config = dict(
    n_head=2,
    head_dim=64,
    batch_tokens=32768,
)
Each number is 500 + 50 x the weight over its row's rms, rounded and kept within 0 to 999. Layers, rows and columns count from 0. Numbers have three digits each. The size before them is the row's rms in percent of the matrix's.

# q: layer 5 attention query, 128x128, rms 0.294, rows 50-63, columns 64-127
# k: layer 5 attention key, 128x128, rms 0.293, rows 50-63, columns 64-127
# v: layer 5 attention value, 128x128, rms 0.302, rows 0-5, columns 64-127
# o: layer 5 attention output (transposed), 128x128, rms 0.271, rows 0-5, columns 64-127
q50 109:530499566401510451478528565465502586514544483498426455429495404525486550467472578556483572574523528599520471523499399490518560482504467532590443561470498404477480499545556474585487512502491614
k50 114:475514443564542537491580416481514533492523521558507543540484587570528479510432502483460533599400451477499497441396580531554467520565493510506464578583598618491470494465453524551424485437619448
q51 121:565561464453520491477537542480522442494559586487452539467589543473480473488541552482581468584492599518500485431480535522464511474418567439491481504418587545613482587396476471489569422496459543
k51 102:516538449496451548555576533561426535467459478448532532531437515475579455462389480572527501497462513516508534569411450477505480472445513459430417546526461419501607513449446469502516481494419470
q52 111:521476400548480583479476498453510471562564475487469535509455485471369524558478494463516520430496454548450542435479521366492458455476534469423507547567569583603464534538561566527556551514485510
k52 105:552584427593554545552556425496411466431421405462526463550461490447537467515526523528398456468508525469471477560551531503602550471571574504489550502542577507443563495430515495527478545503575538
q53 113:559458565544401492479483467431452449502565533521415517372445556436418553490505524545562551488526470485498410487518458453469461499439540444524510474593458483544456517561471497528544624540467476
k53 117:410549488393520532406584465513502561502388469541463430566471409553462551444433618547485463505482527571461452469564532516553529523495514529517405500533462441562473468461504475488498452480579465
q54 100:504562406449464433522566466447565437518497440468585477476532430451528494501523546472504556612507487482510431467500440492525453386462554420572543484485525450467513509379524477498492573504412493
k54 092:493508413541508464429580517559500449468442560564459591468457504558506442462404483470548477457483582488603410589528524452580610458522474428517432469574491530597449498537420472475493533538506533
q55 106:628504499491520514440545515486572548524484519462517467568533443554539462501522511509465462510607529436514551537463454604439483419471463542538559513467461539477482464499577482410482527476585555
k55 108:406469570443493618511541439502545525481455526510529442501559466549514481456479540502440434399406512565544597474485481439518634406546544452471444509586425481437472477501521558561533526503471564
q56 103:446602512475594419489500473517506613526441479512467596416550449516527438500551461535484604536550474468507523532463464559456552547424396444496539405487520517543555437457514574518455479476545475
k56 110:515484492439517585512560464518448470548436451498486431500546475454533558494448486487596488539469485544525570538536537455476590542445478584408463512544511515450308481539521475456482527493655495
q57 099:505461413586502487532442503606578445481647478502566496448574539509456574508514373482608621466483450436461463469547449549556515460435538501505442523515525444504487423511461513509497524597489492
k57 085:522477524465452370519461496391383474518470506491446529478521440357452491414525466553479492484434480448457455514489527514622494529586614539559448459517487558572514471498508426477528409519485563
q58 105:511539530544534418540486456453423479569403537418562622478466434514428482582475516462507536525481504559464559458540520561568528498577572453419475567419512509583503434488467472508553540537525489
k58 119:423449538456436437477521437511530509459470510575442469478607481436563489428466468522515539562432440465505417532441494506517533515393507418507556444489558506422519565452471439606483577580470537
q59 100:530494620539495479611520565566488526510447467505483532465469537540564601536397429388504484499572554418484542525531471476480411488509430475501546455558540466527397517405576488549525427525456554
k59 103:484456488373512459469492561525559517513527463498511522534453422422478548488456513601442584557513392453545570484470511528504471473545632509553459562572504587575423531490463414526497498578496522
q60 102:438482536462573531491461454537577468508549511466377520549503521515427537532411553511544391515443552541497509491458578561510485452446476452574432536525401451465427606543437535525488502421516488
k60 106:541546461365497484508494426431514510511480497468596504574509537534486529527480516590536460578485490386495521536534485479440472476511438384481574615486531535540469528506517476511404520610472570
q61 108:462551422495539495453536503581504560504610440544404467539457447525547482458476527417450583446517467503508552585561533475587435523489495470521527531451410424417413470497476518517509441447576538
k61 101:515525483513491508477500541524479490533553465424558522569554515503496474589547420548454472482475516515576557423454467519538555488534514452461443551505536536522538444549529546529539545464489510
q62 107:426536550495474510426472454432520507497484519607469471553483464470489543558383474502526452530540514496474536485487510471469471458576391572394548495446544391550422482540534583445522524482498555
k62 095:457453481506518555477483588551464505571490572412436470502408492485452516553470504629591524567449648443478548474477452510480523410501408500509531575495515457457531494474516475541500536475529578
q63 111:533574515471514472522512565446528585513479484487515568556358504484462484523423506585439484456467587432487551572440399475440554564483445536524472411600615444544436493469464401559468503446479400
k63 105:526521549525532446481517463472556475532548501572538492510448533559460497447501445541462525576471509423434526435511482560554574451508506589543504557534553414493438512483576562433460569471454547
v0 108:501539415538513503448491476502439470500501469621441493497501519458489392534463482498521453388536472503546483538510507543613486598499401485455463576464480447543476564558452574523462516437555462
o0 113:503504447445566571501459518417500480536535473564388530480462547448483496540371534454487535536545501472455405507450575503487533550512406449379533492450494496464461486467460550599598533457485538
v1 088:427439450539562445492488463505559423501642460428530417438452494515519506494493529409475442512525487506531407569476457549525433454567515421561514580490564548503528514518461519537471539587524488
o1 090:515457417525473521605372515480446444521562511515469456394495471492500523529526560501505447515478435473452385488562458499530517495525521396578494422491516597567489559448581517569461533591521455
v2 098:494406449484423457464484438574568547507507365491415493439560578504515506426462471449535445530450599508405528499489553571453481470495437464553485434610511472516549481470490490420421544508453592
o2 096:508496530507490482549466510426505455502496529456543556439480472472574510543495518350561503416532427516493485450497572497535419586406528510537534493486454445531562444533493505498493514522476463
v3 094:410460509575608563533530452432528483561575462509552465464488437473456528538497419497518404472460539556480553487464424469487632505550526476487490472540460453491482481585420602499454493518458511
o3 097:503417538549538580503541516564463627569563507469540585526526567511531557473494495492506441572501471537463497525585539482529581527557494435521391548511562424452515515522536488537497494418601491
v4 103:497482497506525544426420470495524475547589553518499496452513531560466535476519510566510476592502470496477536512433491494437512537597449493481510472435450450461533533563489524458574495516518432
o4 110:538540481535535537418512513463514468521613562464526389497487534534433510482586549539514468545542636438636466515535539491493520459568493450532525540497439431519550467466461542500645457501541510
v5 082:541643481539509521539568453541524566573513514374447433471493591481495520521507493420512563537512460533438565541518477504507569469531434617434557615529484530527479565458512473448507550428498482
o5 084:477446516403485460548551602439543502647484488401525467451536544494507478422423448463495458586543539534546459515544475399541483577448543591532558592479498567538520457534438585524533523555554521